{"num_hidden_layers": 21, "hidden_size": 96, "num_attention_heads": 2, "num_key_value_heads": 2, "head_dim": 32, "intermediate_size": 768, "vocab_size": 8192, "hidden_act": "relu", "norm": "layernorm", "norm_place": "pre", "norm_eps": 1e-05, "positions": "learned", "qk_norm": false, "attn_scale": 0.177, "bias": "all", "tie_word_embeddings": true, "parallel_block": false, "init": "orth", "init_std_qkv": 0.0672, "init_std_o": 0.0834, "init_std_up": 0.0962, "init_std_down": 0.0962, "optimizer": "soap_variant", "learning_rate": 0.00623, "weight_decay": 0.0, "lr_head": 0.0108, "max_grad_norm": 2.0, "warmup_steps": 200, "schedule": "wsd", "decay_fraction": 1.0, "decay_shape": "linear", "final_lr_fraction": 0.0, "batch_tokens": 32768, "max_seq_len": 256, "doc_mask": true, "z_loss": 1e-05, "train_tokens": 146100000, "max_steps": 4459, "dataset": "wikipedia_en"}
Each number is 128 + 24 x the weight over the matrix's rms, rounded and kept within 0 to 255. Layers, rows and columns count from 0. Numbers have three digits each.

# q: layer 17 attention query, 64x96, rms 0.0672, rows 0-36, columns 0-95
# k: layer 17 attention key, 64x96, rms 0.067, rows 0-36, columns 0-95
# v: layer 17 attention value, 64x96, rms 0.0674, rows 0-31, columns 0-95
# o: layer 17 attention output (transposed), 64x96, rms 0.0834, rows 0-31, columns 0-95
q0:121171153120147090104144079133166096130147122116069065123112138145183135103123151139114176113106101106119156087117111139133125130139131119120129083135100104154132149160105096132152148114098125098138097105088094109137122114137173133079127153165128114132122102144167113153099141142096081148
k0:118091120132094090128144107138161133135178164114151110127140137174121156117121135114154177142138144111114150115120167162147112114116150085161094098134088132159161092125108090130100146121105158112156116120098138155149113071101108144174130107133162152145048147126134105137162134126148116126
q1:137119142161161077145148116117086151117131159149123096169107163177103109147108131138110148150117134163086101109122185132132117138116160133132119111163151119121070131159076168083143153158180131117172140107155125137129080090119157065110101120154113141136139114093160180123150118130141094114
k1:119128117141132128096138159138087099132179159112113112116110117105119126162164104097115145095118131091110097118152149163138145142134127098144137135172120141078111149139091137155130141166114123113201149156163096181085161099126144127095108068089138122123099086097106136080177123091156144136
q2:133123126097084110103072090146177180110139142081154075166140109065141144119117153150163151129130137093151123154137156136105139098124143114115139121127110106118124080121135131132127067198145146161106113134133140167163118178127147135133132102095120097136167132080130118150119089144153099108
k2:080104112148123100112111130169115145117123144099123133112136072104165130119088109120152120143130133107129095162193146090149172137175150126104140081101136123130161190177164155127111113145119127130090094144123136138119135182128107145120149137193094153093083135076121160118148093119117119085
q3:086131112146114093125089107164118149140143126149087150102128100150169167099137128140128128098146158096173141082130122124146166099102145115168146101117098136154083116148173164144159138143112106121115092166157111149113175120111148120124171115139096149099143114135142101128150083150134132098
k3:118084110171111110104072138124143164163097111130110122166127138167151110124136136145130147121105180142125198085150141130116103087174113109134135090103111185102124120132119129129164118119104113085122127111119131136139164094170118111118179134159121102107134106097127098147128118169122147132
q4:093108131126100103112119131067100109105115129138149114129133130118147140165058153114160138098147132117184134132120086106110156112134107141114137142161153129164122128097128111128124094126110183153132083147139108145125115135162119112128114138137131138076155149177146101123135115168142108112
k4:120120102164119099092085098102099091147109117121142128128107104096118112146072131086115158129137153140121099160154154089116103148179125145122143130161177108148117114111116123105119140117114152126142148088079108144175128121147089169107116172134133168153140154116069108131131162141121155105
q5:123126154111180104143134098159110119150132131101120127114133109153089181088096112117158133148121103091150169152144163159118112144121094099129120094105122080102111121134105116085130114172087131106132123143107095187120109096146158139127168150145121126112134152154132161106117130193148075135
k5:126108121133150117119110116115148145192136174146137164123085144128093138117076125093156104135146100122137165139151125150160130076123161115142110077123129125145170171139110132136137098171113116126129098080159128155132144100100110092139157110098176145139115124064065106134113132149114143115
q6:100151123109151111139164106100167172151120088080130140110097091068131140144117157133112112166082150113157142128085129085136066127163120140136133113124115198117153113159111152122083163114163156128111124123104128112154116123106132134121155166101119167179112127128103120140080129112121133114
k6:126149083181090153146159152166166149083127110149127156109105114109086129128150094103117119088088128110162074135113126103152101154123146125167090107115101135139121096142109140094096116116164120102097155104146117110133143162128149130150157105144143097170081208168145167118137122162128118134
q7:116136160103142160112142132116126124180172121099101121155135123124097149095176118102162076068127116109067166142123120087160105128142115111099205116107130137134134146105120137113111085084138157125115159131177101103103112168127144118117171113121134118158106139127123113136163144154143162118
k7:110133175159090128116130146124148111151145134160070119126136170178111148118102061169170120116119146105155150136103079122167147100115130144103127120115162115141154129086126072090112137111125129157135115123154097129151104174143128093138125126100107136116141158093166138141108124101110118145
q8:169137136171175129113096120192108139146149170119152115155138087100125083110070117132084087133104119110140107124103106178155142122136182145149102102162169144164130092148151128148127116122125150120187142119116147153136109153104173135120126125173110149118136125116105135167140136137097147134
k8:157102149149163155104147090115114141086118160147107093147175086094121077151111157134154096103130127157156124106132143165148148113153108115110151086127138155126112088143146101177108151169101156135158139126124168097066102103141094132145159089113158145083128140124133125124102145119181144125
q9:136102117132184113153164105097123187155136138078183128109149122148134141127125111119131167162125140126165115117069139088126120121166129166140159084165141111120126137150134092127095095202165117121125102112105103082108144136149155158079159110158145119134127134128126112098169141140110167124
k9:092108100132147093102124140066101127088132140123152124098126146152065143131115142091125177154116143147171115142126122092186121163125160087123127109166130108131136119162124095100146102178152085114121167112136114126131135132150148160117224077097144064100146125145108128152123121132115098109
q10:180148088176154126115121180099129108141112167148122131093159149084131125093156133118093094173145136100137140112117112129138122130146162084091123103156114110173082104152154183123080105118126142060146120141086101144116141137135126154131086114124143137118147145129183127096159093141118159145
k10:150137168163150122112116167112153121109077105135147051163140128084135116109178160117146151127123136142117140158134106170143125168102166140110126148130153098160138114078126114151130087155130125046122132131123100124113135116130115141177153133132098130120108115106140084107097077112112142134
q11:079125121119143109155150114113146085157151129113132095110107093141143129096114137123175107122117114162143094143082064146120136140178155117141118153134112143093102142124140130108145184110124184108154108131116130158094145127102160131141130143079105088125129153101146136130116150138107137117
k11:126111177151153124144111167181165138144112171125134110120133088119086171094121099098146129137090116153151089151111097153077108117177127130136123105156114142116137103078131131124144147090135155149166129106114121135125138103093153132152158140136134143110136115151118154193139167158116137118
q12:149044139122168098152150155122106108157082153165124103145090140114108130153166113163128105076175163135101140105082096120154101146152123116136134181133118159088085121136148100086093095122110156096138104140099166162131133152162135139132147104120154134129143143072155119101152120109095140137
k12:092152143154179099162103155096149105152130133156123096130157070096094138189167115138127111165137160108141129155125069132112126153144127114172110170139120138101100149067125113117133107136155123097126173095180109165152134146156139140131128130111084179074090129141143109156140133124101148128
q13:135113118143151146187108139131134165125135155133113102137139092119125129129120148097114123135123150207114121156117167116142115130103086098093088143139116160121108148122128048111100107086131118183104122137199185102107089125131159154118139127124117164141146145119129147115171114111132127184
k13:151144126128140160170156154131126122132162125099098161131179113141114113146148105109102117133153127158147116153164171103145115132090172147093114099118123159122093122105146122097134103132104077177155166146169088162081125182106108105120130108127121169091180152144178100102110153128091126155
q14:143125132092099104152149143102111112129080125102110156148159128093129145103115139142129119141145131132154116141147122117154109145119135110113144128138098101102122139155149123083150135087084099109147149135132084113086149115170147134141148170136139119117092100094115139142136158146159135145
k14:139114136099159131152129110133139128126124110111149152125192131147123177120129115128115109139142110129090183187151081131158157117115149123138098145126115111103118129133118116087151142118106133086141141121120101112125118123128149086117146183110179105159121148112127110139131126107131141129
q15:161156140183096096165141098135101120127087091118137124108148150104091121143166100151117175151129113100133091130171137108104121130151169144114089155082115169144089140156095134117137108161085146165125139137119136151106129112124122119134160131140163093083088155132137082125104159064173127143
k15:111140114153161162153141091111091142145156081072147104140130157093103141126121143110142119114136125133125106128180117097088183097120086151146070188139105158125145154145125159129169059068114173125116078156116113124116100137167129124150146120121137094126117119141096108112130145152131109111
q16:148172133116171153121130111128164116165096083131137144136167064164114104144130170142131137114107142108144089161076149103114139076140127139114127113159102161147145162139134114125134078152126128141105106111086139120162172089116131100129108081094117101098141136118169140123121125147122120099
k16:133111159125116131109150089086100092127100110132141146123140104172095131151143132105157150084083139108150146161109119136132106159142124138092091118187122154171097176143135137130159094078134111174126147119098151142144152140094099151132169078178102124154104120108174132133130135155135124103
q17:184128102153113112114150105138124126146077094151100127136091130120153103138111080116183145143133161077154154134097104173156154137151066131138132123119182159155125145145080113104146110117163109119137115150129177130076129161112153141115154102065141099129150129171167154148158094141086147096
k17:094158137167113093129093129107119121157054144119135139140107114136158091148126099098145156087145109107100135155082132133149109080154086147142109123163134117139192144104108118130109123128105069109120120164154192142101118118159113162166148090123155155080103111199160129151130154137088141175
q18:130122112119118125139125152143119178137072152134119114137130133126134131153153141102099135156174113174101142109150077161091116109107127142150159107148127100152109132148135145128097140153116099131122169146127131178149135165139136135150153105136134148140076182139125106104168147149066090145
k18:093150158115136141149074127105136155106150079144126128140143155086106128112126139133139126156131150162104160111118149141153126120120136135135135141149127140124130132152133137153117122137169141130106165134085150126079150151119141110101151108062093148134078113113105119099094163088080131170
q19:133152107146148153113103096112134105100077155162127108084099103165157123136120128086148107143089167127122111118078150169149165188139076101122101134109107126138130114149117166132138194123125122125128139129117108131105155144152161113126114130134151102111139177117067119165110108075116176075
k19:164160115091092119128128113165108146148118132127156096167118106125165115106174134132151147139136121146104100138089092137155074128125093138047079118092127115151104104115148156124147150132140125115155098152167132130104166095111124136101165152119128148078138125207095103143151170129133138089
q20:097134130135093180128103126124149123088146143128154137142106143124127173178142149155115145125116119128174141131108124132084167123079155105187157128107175137157112150171112102101134123128149142098138109105162162107090127148109138142108105130183120119103136153143081117142167138075144146124
k20:072113086139096137103121131117132140095150114079152111158103096142132121145178117175111149167150110145147116095177137072149119127157112163095150120108193151149125115114091122108180135152119137103143127126125179118137099146102119108108131145130171127137172138173108121119110131146130133102
q21:127114129097148172127084093124120160087150178115094152148117140103128133140105118131136118137142158142147072139139149116137141190145174124137137139093126123168126118108128119103083117111116157111183150141111117134148084165135112138138153122114123120133112136134126129092157147115155105174
k21:086146135129139174136113116162143141134117139084113138082156136099162109129113099131128114158161098140108096132121134116110153142119150108103149127109167141152134115113111086134152137142127174110142183130166108171095093127142151117115158131159104161121142190134113097098082098119146137102
q22:133142155107102125155110085101142135142165096122119048147169143127107133134121083085134113135130131124122159104119144118092142142123088132147139141138135114147136135094138164128161125125097105119142127114135167136152090147143119144083108193128130127088156103118090117083148092125073131110
k22:136159135135109121121146110141140124154161149169141092097133112139160118106099095083119131164144132137145162163133143085130120115136144116141219098123069077136110126115123085166150130126109116112136093142139166129159141143132093145105132126115137153135154143146109144086148138107126125119
q23:142157133173163113141127112122187083131134116146135161173164121149146165124131132095115162137148132140129093131130116140146133136142085159158074109127067119168167095097119114103139126174135164137174115084128091119068108124108127102133133130169122098117137129103103162083122140154112110161
k23:164137135116162140129156114135137102135169166126158207170162153104130156132121142101156180132088145120113104160163112133109101077121081109109142108155115102139116150046113108148119162126134158144106156119101120149089132112105085142101181086166162104113150148113077108133132052122110110134
q24:107150130136097158121146147151128158155118110169114100099094180160155099133107127105113101161131150122131124163120109107108143140118119094076116150169139076133145169107159142168114093148125112131147144129123127093087113111089174086131180132125129149145129102140112130105145153128147137122
k24:127119142114104124092146103141099126160109123157151091131085183120138143166121095125098146148112129147116154142098179125149141153116140115096092125143097133109123139113094135165122138151139132138096133189106079105097124169080154151169110155110128103095183129122108138141126140130116153156
q25:098126153075118093123105150093147122111082136128084132159129089161162150158160113109121145156113104151099106100131119153123148145121182099100132156152142147168123112115104085133054098143179128150121108103096136194122139139139139154102113156136113099179134104124113159096141144130156095131
k25:135120141071137103122133156148115140115146130074065157119100091107125156145162095126105159198124117115093129173135153129143177137110106114131115143115157153158122113122087091128137120130185157147129131086065156170084162118158132174137128144148100157141126143086142117157142131129079106123
q26:098172123089099129096086152165151105147137147116123138164120120126131105117160087105186106140117134140126168092141110176114151147118104142149127141152108137161096121157163145097091093136162134186169124113154139093156150118138101143173113091169143143137168110137125151104081150141124152093
k26:142132134060145121085059127140103106129145160128120124183114145130141126121103097143171168174122141108162130100131115149127111133105127153086141137078119123103063152150137131157135122106125122107110120081087156116104120131156141107147099131190158190134114126149119156109090118148096142150
q27:120129118112156151139150173119173136127125142172132166139108094118137122213100111099167147145129148124125110115146137099105146072128163130105125139144127109134176134118179163119124126153103122122113103139165095148104084125118094115087086160151167106117157123138117120150152134091142130109
k27:119099128108106125140132174112108100111145150158098121122166116137125115159132170099096139105162139150169098133092126093128144104117085128084125165150122117134142101133090177115169125131139141116125123137111154166103146121095116160146162179172098100175183098126095128124125130118134142115
q28:138124121105151155122090141142129152092106072126131123100130143146160137104135124084115115147163176109162147100154159141146102079148104138068142101145151122137096133058149129133184083198137107130142124113130128090101112147154106126176088139116131070140095174123118168107107151123129147170
k28:146148137084138115115156126126125132116127131139128176113134132113182122114126121059164156109121129137111160116113129122165110120126183126123136184115145119089106180123133091107132108142136121118148132211120140092146128103103135157179088140159087063103158173121068100134106118122100113110
q29:112148080128113164102136100094146164149126134119094127111116095175172163163124155104147184123174135089118136155155108135136129122120150105136107123140113132110110136109104135138076129124102144139164165134081086073101144145149170114065119156147152150083102136100144189134087134130157134115
k29:115082072102100136113131119091167196122126148099073109103138153114131173139120121138140167130119123129107140159098122102132110087109127115111078115145157106157097133121085167152124100086116150129164126163114072142124145103103133146151144146136121129130123134151112120174131107084117157133
q30:139121089180092116179149109117136107081070151111113128138121143124126147149092149179106132158127119107102118130112158134090109095153143126129143172119145081109088160109123179164139145140136096123136149134099141098132105145135107129108173127146103166092131152141129120154116150188104116159
k30:105133115210114140115120086104166121131130126104156107133149123109121184142119161145092122113121128121081126100107163141109167124104126084146120163160110092133093113154131154123134117158108102090163118185149159084080142142106106141073117142093119131159104135120094137143112161154106096123
q31:147150172124108101124094123124124150139102101119102129152122082095101172162143109129090128109168128123163141168154116132105152106145169169099140112106101099075128100175130163124101127119175111109143093110114156116158125134119174139121123092153152110137129149111138137131108126133124140121
k31:129130148095110120146122148122162146106157090138137096093112095097124152194113088168163130093134092132099139115143135100159132136156135128154138131157132145147126138153155132134141097160144131089080118125113118097092153103148092097121168166180141133114071116117132134131141114155120116158
v0:066175126097119107132127113153153082104126102098116133138150120115086124124147086135130149152096148143150147118144160121109165104149152133075103156164151139139114138135151119161084183125112098119127159118121128098152149087117134143169087149112128079118114154151129090119135114124214155152
o0:130088147064100113112167097136085169110180177151135138169143142129160126161145107136113109096143110167107120112127098135197109120097164141164163094144099113107123141177138098120126118113124169145143144139112110094091124087068100143144115137138120120175159107127121179121152158172098091145
v1:100084134132120162162193153083119139174155133115133144105110103098153067135087211133122124140146120108112151129114120086130102113164147081141109119052120081114121113127173166118142181122147147160158118126103140133132110065132156144135131090078110132127139162111152158125116130121107135128
o1:180135153147153112081094169122135087161108123154112135148141088118104110126130074128129180119095118111170089117129106130119148133093077133136138135164139195116105077121114077171107140115164091135140121115121150159171121185162130140087151099122116167149093107117118093131129144116093131167
v2:140150102094120091157118097144133083116116148128113135138124130114133098094125158149165147134164088136094143139128120101142128132185144109147129133096123121163049114109156178139088100116139145108135139130121105191130144141140160089119121101122116084151120113159145106123143118190131119158
o2:196089133150074141109143163105178155103158164117131141146098110160148123160144099141129115096137121180171126081052171171115088133114141136140126076075106147141146115135132135182106145120144127162115127120155159102109126094161097090089166106112138149130154119124132129133105149128138127112
v3:084168168133111073098121129094083169075171155118143131161165142143121141139115108110093106095120129094141167177135140156147127132120114136133101092097109120129117157118138141146170161162095176088165098158114121160135091138073095095126103111121104115147162166172199139122145131122132112086
o3:104113098127130164161126147168185155126095103084129144121105118087118092124144128171175119131141079155101128150086136093107115106127143149125143151156147215155118136134140122089132095102159143098090121070124120116114140148119142120118142117142101130134143130111119110130089194086124147125
v4:130080114088138142144175133092099133119141187098163122110149142130082113129146107151162125158118142188107176093123116112138152120139097167125156100141082139129151118106117202112109109132131106112169097116146153107149083176080133146135119142139089157116096151140107131127136099152121146168
o4:151152124219106100146151098143138136153134108119107136084106156118106146163118165098130163092103101055125145132131126159088115135089182109154126136167101076158096139166158081134109087150111105142141129138163117096145147079122161094132113136097147139172089118060131110115122147144134130126
v5:111140100148137116117144114146141133130144124112108113159173166145150103102115128156121090152116150104147088052116113157163133146150164143118103121196167086097164139133132125144167090090140132138146144114138112131158158102087120149119100120169139100118161136107098160079159148154112121155
o5:134137136077124127094125147147125104090178135143107144122100159133129140131138142174147165143122067141099128164121149129121148131048154067098124093089143126137078082119153117164155171132121110118170159116099082171165125078132128129154070117119145116148180174156151111102138131138148135142
v6:160083117151162089128165121089123168126092169147193137119136135170137128151108105124156072125141134126087136081133126129112126114143095162093145118141134145133124093150097050141126118131153115119118140153110105142127115087138158096115111154148112158155136141167128164131148086086121116135
o6:065146098136109126074144123226130158152123117098145120086101132135142146110122144157118134124130150119130108128146166117106134145128124087155139117129141131146134114164160174170152144079100110082148116141161154075146144147113123109102119096096139080078122135135144115136128142133112144152
v7:052180155130100094137120150109102130122093135180122145151140144142148160117143176138127123139169115108128100113174140144117083120111182096069107136136097141126095130136104105149126102112113086129140177118097135163162112098161140153101158154162140129111130169131124169134130180099187101165
o7:171158119042157145124164148171121171102145154133130163179145136153131088132160154100111091157102143122137130124146090116118142098126089109161179095114091151110126124086140092145126155125131109107133123147170105116134070127125099137136112087128115194070188119144145122132137096105133154178
v8:166127138120130152107137101119106147149151132105124154091117094067125134123161140148089130145078187154126165097144126193134118136176146123141128131093114077156138168108108139110190093119145096129142099090145060086124161160155102143102140152127150101171112116151143151098096172071133136153
o8:099143126115095143170128161116111142146116189163125128078173134111111151145160067089136148141138125120089112132149152083114130104111145112105111132164124084182086076123121167116116129096160133174147176137084119170150156094110149126124153113101106192123136146119089093164115075125114109123
v9:133093095111157126111091136143108130129175095160165124110109117089131115147135107130114081144096065166110059140125153128154110106108160137168102090116116084166155127107089154177185129079103099135100189060154159091149112122166142118156147108129075123102152118125120126137143085111147123123
o9:108130133114166149119164125091110149117113104142113155090174095134152123146174115112117151117165137074124119101088083162093110156089115163101142161125120108110148129103126146161109140139108143073169130202100088153143124127075172162132118173100100158093165095175099087038108154093131176111
v10:087132103139135131154139111122128097131126144158124132077120144178126148122151158139117100135108117162083146157124103125104165100159120117134124107138132111101158136157160111105123096140163131123079127126162101175062132101136177171118092192156123155118133103164117159127039124107122121103
o10:149173117158104105114110112135124116194128137140159115116098124097129107134068106119153131097166107112115108159145093130139150140159124156133200156110095100102085139092165182129118162118106082106138138146126137092152140137157060094105115116111134143139091127140121116117212117134152144136
v11:159162113054147166159107164120106176158163119093148127111113123130117171105097156080108168147124199049134120131049114130153116151151178157114113151132147136145155170111131166110097164143083135128148095120127144104121136150138132089062113146108098137117142103161115144108094104160161144134
o11:124083154101111139134094112121101121105147155107093137143121122100075183185129153101151092099134102125084121155135114140063173179135159198175062152149103112148106165131119114116123116135168115145069122109113147174115115142192152139131115151134058088144121120087167107148106109106100120150
v12:120137141127078178129131088137084101092172128108106121137138129062094136108116168106159106101132182151143162098104145127130099157135120121151104112071190076103128160159165088143124124084161100094118125151110125159121128137134130120119156139115131123132113130117123123157186093147097146214
o12:148136108139111119123160147071153110126154116129111121140164108107100123190167143138113159092139125155100069148173167134152137131148130090165101119163086169126135051126089181140137138141111102163186141111137136132079137146142129127142106094105135149145166159108118106109080143116109109081
v13:143166148124229100099137132118099126158161115124096150152123150120133144116091159231124156075115095155157112141145140127155118086173153106106136165079120139150124151116070125106129153152137135114121091170094142091152135122074150126080148116140064129129126125190130105120119143114145116115
o13:135087158096149146124086178157144140089123141115117084104180141101150102147162102135153113119157107114103094100088109150154123107125136142120147183142165115138161170160140082171127112124170101099069166110079141124106134164179132076150130076160172172044083159094179138140101097150091115151
v14:136153083147094096152137090171119115117159118090166139138183114121122136153091119132168133156102136123149124110117132134124146127093142148147126113126157139081136152145108168146128140132169154131137148134147135134177132146123119154135120112117102124117136119128147040171106117162115123099
o14:135085138140104154191142130115131102082143134108117130126131105153109099125156140174076132068129113125137126137089102167167130138109109121134084151172083116125133107092179152098112149169132155129157108107125138153102150092122122139114111095131174105160106136137138159100140160102152097162
v15:082088120136116134125160134208156133149113100129131129139104104162107081146126116066158162116164170138083148138119136170109133111117160136101114153092143122065149124067138181163130100126114115139132083070074118063137121118149199121098174081112118138146107185100148118074119162151154109080
o15:140176185139158085116130133097091117142133153149128136118097135133058127142178112128150125162060135141176086181073120126190090144120092161120108103174158102197087137106074066078121148093101113148133147120131140138115126100091078131156189138128133107097111123133165137125110123075102136119
v16:098217146129129103124129134116130109147154116152102136099116133153152104116146136104156145121082151136134130109130117108139154141114112074146121145143109126140084131177082140128150118106108147092183121128102111111138130135122121093090118096136122108113155137118140111136114170130098134130
o16:132138145051132170164133164134124149120173122124108160120104133167085114096132112156117097139139143135120126110121133090119155084109140172116141114076123138150147156118132155139090104122150111167139126084117131133121126146155142090145128122172168151147143137115155099125100145141113090129
v17:124150117107138186159141112132170182060129123182106137127114087109099091154117150151135173149139144120153120133147117133133159103146113129095084150095143117099160157089169159156160147105098097132109104134087121108137098131102126162081125135083158160151131130084125168170156109072121200113
o17:153130101148117098119143151100099128112101128134193123147145148097079138129121115116046136141087090105159084199100115114147108117078177135133129137165146150109146101106106141099122059112152088167125194124149086183145124177133156161174150123133057108136137132136164129142138123144089157129
v18:100145105140125138106165114114190156146165155093104144097124184103153084160135157127160077147144144085188181140090152137086119108139108113132138132129089097102104118120158135049132125165126123109114169080107127104088180098146145140149102120174108084132123154149168128122168171121123125096
o18:119123113129131073099116149135120158107113196157160094131065100143103197126095097155138181135149156122094168110128102103200138104122136130130122127115169151175120098056127117139174130129117151099117095109112130131168101131111136126109175110127165186152124130100114131151116163125093136125
v19:127103130151140163162125113124085141183100114148117123125143097098168183170133092153124112108142099197120147081133062128143133181103137128118152100129098136163102190096113164078111148157107145119124123109110162154102096145125182191095082128139142100114142103103134122180128081128134125095
o19:151128163175160106148151130175070102124087139124122113121103108133099076122133145139152086110151141082183141106088158153083159111146157137148163174117140103069152119138160122142154133115142137161162127156092125112117120123180154099140144120121086160158114139108116191095066090118149146124
v20:088083145107170160099152103123124144144090196100128086155093141084164121139128152117128083134117125133124137147097150141107140145093140117120157169147103131109124088171096166066101164089131094153079084123183141127132183149148136111084146083173154122133149180121109108130137097158119148140
o20:129133141130106106112109123138126097160164154121122125158111075139161121120098164129128177129093143062103091148134147165118127146193131101122090133108158091195143117133122086166105113160097156105163092081080185157120087078105138118156127106129118187112083067162142152176110166141124138110
v21:105112142107105153171125120145064160123098118136125144119105115153140157123068133102117131109108147170164152140127136153053148114121140070149111177114180104196160086107129164094130138175167109125196112123156124111133135131155181148181106119166149135111113088141124145076134080089127133141
o21:127099158151153110149127121136154092127167121147157167100124094122064088151112138120125119087161110110132146138173130139142099141186109121106145136152139064089088119154133144132123106065141160145130155097102143131181063162074083171067154190103125187132136131075154122147102088130131067121
v22:147133152152118152127217122146118097098086126086113130120127150103128126126071120124141144129163099072179159065108144125107081129110140170161145123135161139111143121126091141137171170112087077132122130116120097102080172101132109096115137130123076150109120146093133102148129130183147117149
o22:133130128089111114057122115092138156098108158096089142145114088128122132140160141162126173145114162147128116182147159168187175130145142101092076123122109125094089155124143087111115123159171147105137121121129137155087096120098201120142110079120144113098128118081113103106099080162077150107
v23:150130114142125152125121193107106125142144141119134118094152150161139132106115093117124101108117126183082145122167112121124082212158086058129088153148137132115095167091113127147135165135140151132114180146146147123157122143138071115143112125158139137151097148113135097168100156144130101116
o23:100101141121156111209134137129152107118099129165131118099133107120127098132073148151151140149147155115137093117156195130130123121147124137108195066110083118154102136115132103156104131166126126131099112144111144089157187147152166141145148089129105114136150114119138123071130104131135077132
v24:098162126114163162124107090104111133166132153146116145158163073120167131097129120106108114111152088149164140122162133121177179137145069129113121123109081116168174126137062113107140130102149079100174169081106079087120096118122115165112104127073070131133127138122110140114152111167150154117
o24:114138146113086149124131148164128159128121134066080114145133165138090132154143128164120083142092115115104124094149111157129142075078199152126157174132149127145121074184148143140153090135108159123144147203131103143100102184141139146125134147129136178126118124158128108101115117140135125078
v25:104111189106150128113143169134142129121136063126130135109128135108188137131121144149183105104111108141137135097106121092102073213099098112083140136128151122099127174124144096185094064105119114178135158112145105120157114104074129158131129116118131135115108114133095132129178159083140076109
o25:103165139119158102113153133130095100105143101147153164125180075181123104116133139101100132164120149137163103135168085099128096132138185175114151057118109133125128082129165077145174168173134117082168136090118100127149145134125109133129146095155117123137096205118150147094089098151140142091
v26:082133141142161124109129099157092090133134095093122131153178132129096138074156129131087111100159083102165140114088177116125098102127098104133135124145101137167118159115140137158136160201136133157127162125120108095117126159171115113181103168142162089145151132099149149128165127112075161117
o26:091110106113146138127175118111161175105133117108104106138111123085140088158126124150135110188165082181134152114149096124146162093122127118070147176094113140131161131118080084126188121123118116152131100137141145177121146143092130117048156134074122143165133124122103167116091138132156088134
v27:192135170129135088100145117134133151132121124152094135147114121132148118144125127134077161176139133171120102135180145122087097167144145180179112141143140080146098118158095132100141119133055112127107114114134102116108056098132090071177155110129093091114139117118125167190175173133105102136
o27:106139075115126181106143162128139160138108122091196162118101114125183131107167135114169152110106138126117126116121103097134147116122101158083084134083190116098157098118088074169128130107140149136122104161117114086111127087133178185163091169195148082120152106136103088117110038117120135077
v28:120104110152139148086109122149136073093123132097095108116148110146132134151131132108126159117153161157101109109149104124180130135145168138175055128141091172119155155078157171127081172100152091138166111099087145120140141132127117089217138123111130100131159160134093125095131122074105096088
o28:139126222147159144131194110115107086144160139142150105158150147101174088133141121099133143106128115153130120103104162075098102120083084161083102152156147130141062146111136106150159112154112141142138143193153142163105088147079106118157116106089129092172149098129135097075122116153161115122
v29:136152146158146165103117137115122139128116175086170130167115096172119090159116126094121138120127099166132138118102123075149133138087109128146128094095086094155143135135102075130146124175158150105109093131120097118135133123120146114079074193164112087112102094103146135137129188161175138159
o29:144114138125166102137093179150144118122148121126123131105106113078148139108142166189129092150126127178125134110125060155127174108144143105125137109149138128131123113156143197133069112115128129074089087140133108099095148084122171111136141092105130155166083136141132113137109107142113152091
v30:147087162125114138099070158140165124124114141106155119142145136132151109151119115131132146090133068105144135171126116151102134164143132138160123133135111131132167125147186107174122095079110069125178147137102101149129114161145188122087080125126150097154171147129136120149129101133066090093
o30:113134114175045140084191145126117125103141086130121148101133149194138114090152131142145112158125137128155104091098145081160115153167139152113130161097172143111086081152111164107130140146134134133124071121145126115154107124153102146140107113106040119134109120146169115134130160142155138140
v31:164094120146132089193144109142134142145151116102111137087103142166133160144199135130093117132074112119167089130129110121161100114128174168104126148113147118086137103139165111147120147079097142037151110128119139104135105152128107187152161128152153160113146152100151101097112174164108080141
o31:098123144095078135070110140103097087141118118151060177125103142124132103121127133119140156130136135117129161094054155111120176115094095123104134114196096104148145146107136116129143128140131110177136089112137125099153138141117097121164071164179123142115162142085140117133181094110143155127
q32:102108154111149097140116120132117103129148145108117127138121110168163086086134168094125135122169079166155120115140139165102130148147150134144104080157147118089165130140099144118123158124136164115124107148134153124122136125137122146140113111128099095179123120151124145167100146084149128162
k32:147128132106131133144148172144144142114140173116105157146146121108122156125123126121120140073097099113147093100155111140109097145139153094132139101106165163122115088127148102131091126113166200118126137121120153139131123115164138132106094115112158095135130107096121102157142119114149091145
q33:105142115153156154129156146136116125155134128127145115103106154112098076097112135101157104130091124146102156120101123148136129142115117126173121129125128099118144132130120110114150197122121143085152145112157098125136126146114130132113130140175110136116131128141108143110160109164106127115
k33:160122132147129149123128122140135147120135145186120115116129148133106094093142125125122125117118119133149142125123130146141096093095108137129122107137119118106126100092136110140102181150123135110171125123163111161111098129086128117124150096096149139124154097145128165114138138136185121127
q34:144129162126108112124088109168095166134164158128105105150134143088154142090111089112146146115120132123144140143156137079135120143154104138179122091126084137102141104126149178118113098150139123086140139153162105140154169107137161133160131094156124148111155113109157110143126092114131131106
k34:119109133124124116113063115128137130125114132118138134120145143127121145106076133153151166146157146102131159102167151159116136126138148121127121128076076182112176145143138137147147126169123163082108122125193114120146123126189111100096148111133132128107114118117140133108102113105136127138
q35:158121088113154142164112163146142116143123154136118140149105101076139116128136099072181073101155151157153143143114109102103127104126147134115138113129139128154164141160136134099117080103130132134163135139147118117100128127094136132133089156133151144153116146145165123134138151114098182125
k35:130134129093140138149107171106140089108146159176117149118170097111129103118125117134114153104158130156158119136093112122138109145148142173078109140130146123129133084113119092111139108142088150142123148123139137094106127151133083117138145134147136166118128116154168164125068137106115135151
q36:120144127103110129136133109146155120161154135078165095139127141124126107137157135120138120106132139125099144115120090125129114107087126108173131122138140094147113128141152107161121116142122085153110104127131194132168147142119118151111138144129140157159130090096156115129133119127143107103
k36:116134117136120113110119157141096112141122158133119112130112130159120139112124109143124123129098189145127136101121161112097159145135113119121143106143116116114099111173162093144100142142134095149106113095109145122138100157143136113129132098117113161130096098099168146105164153141106130134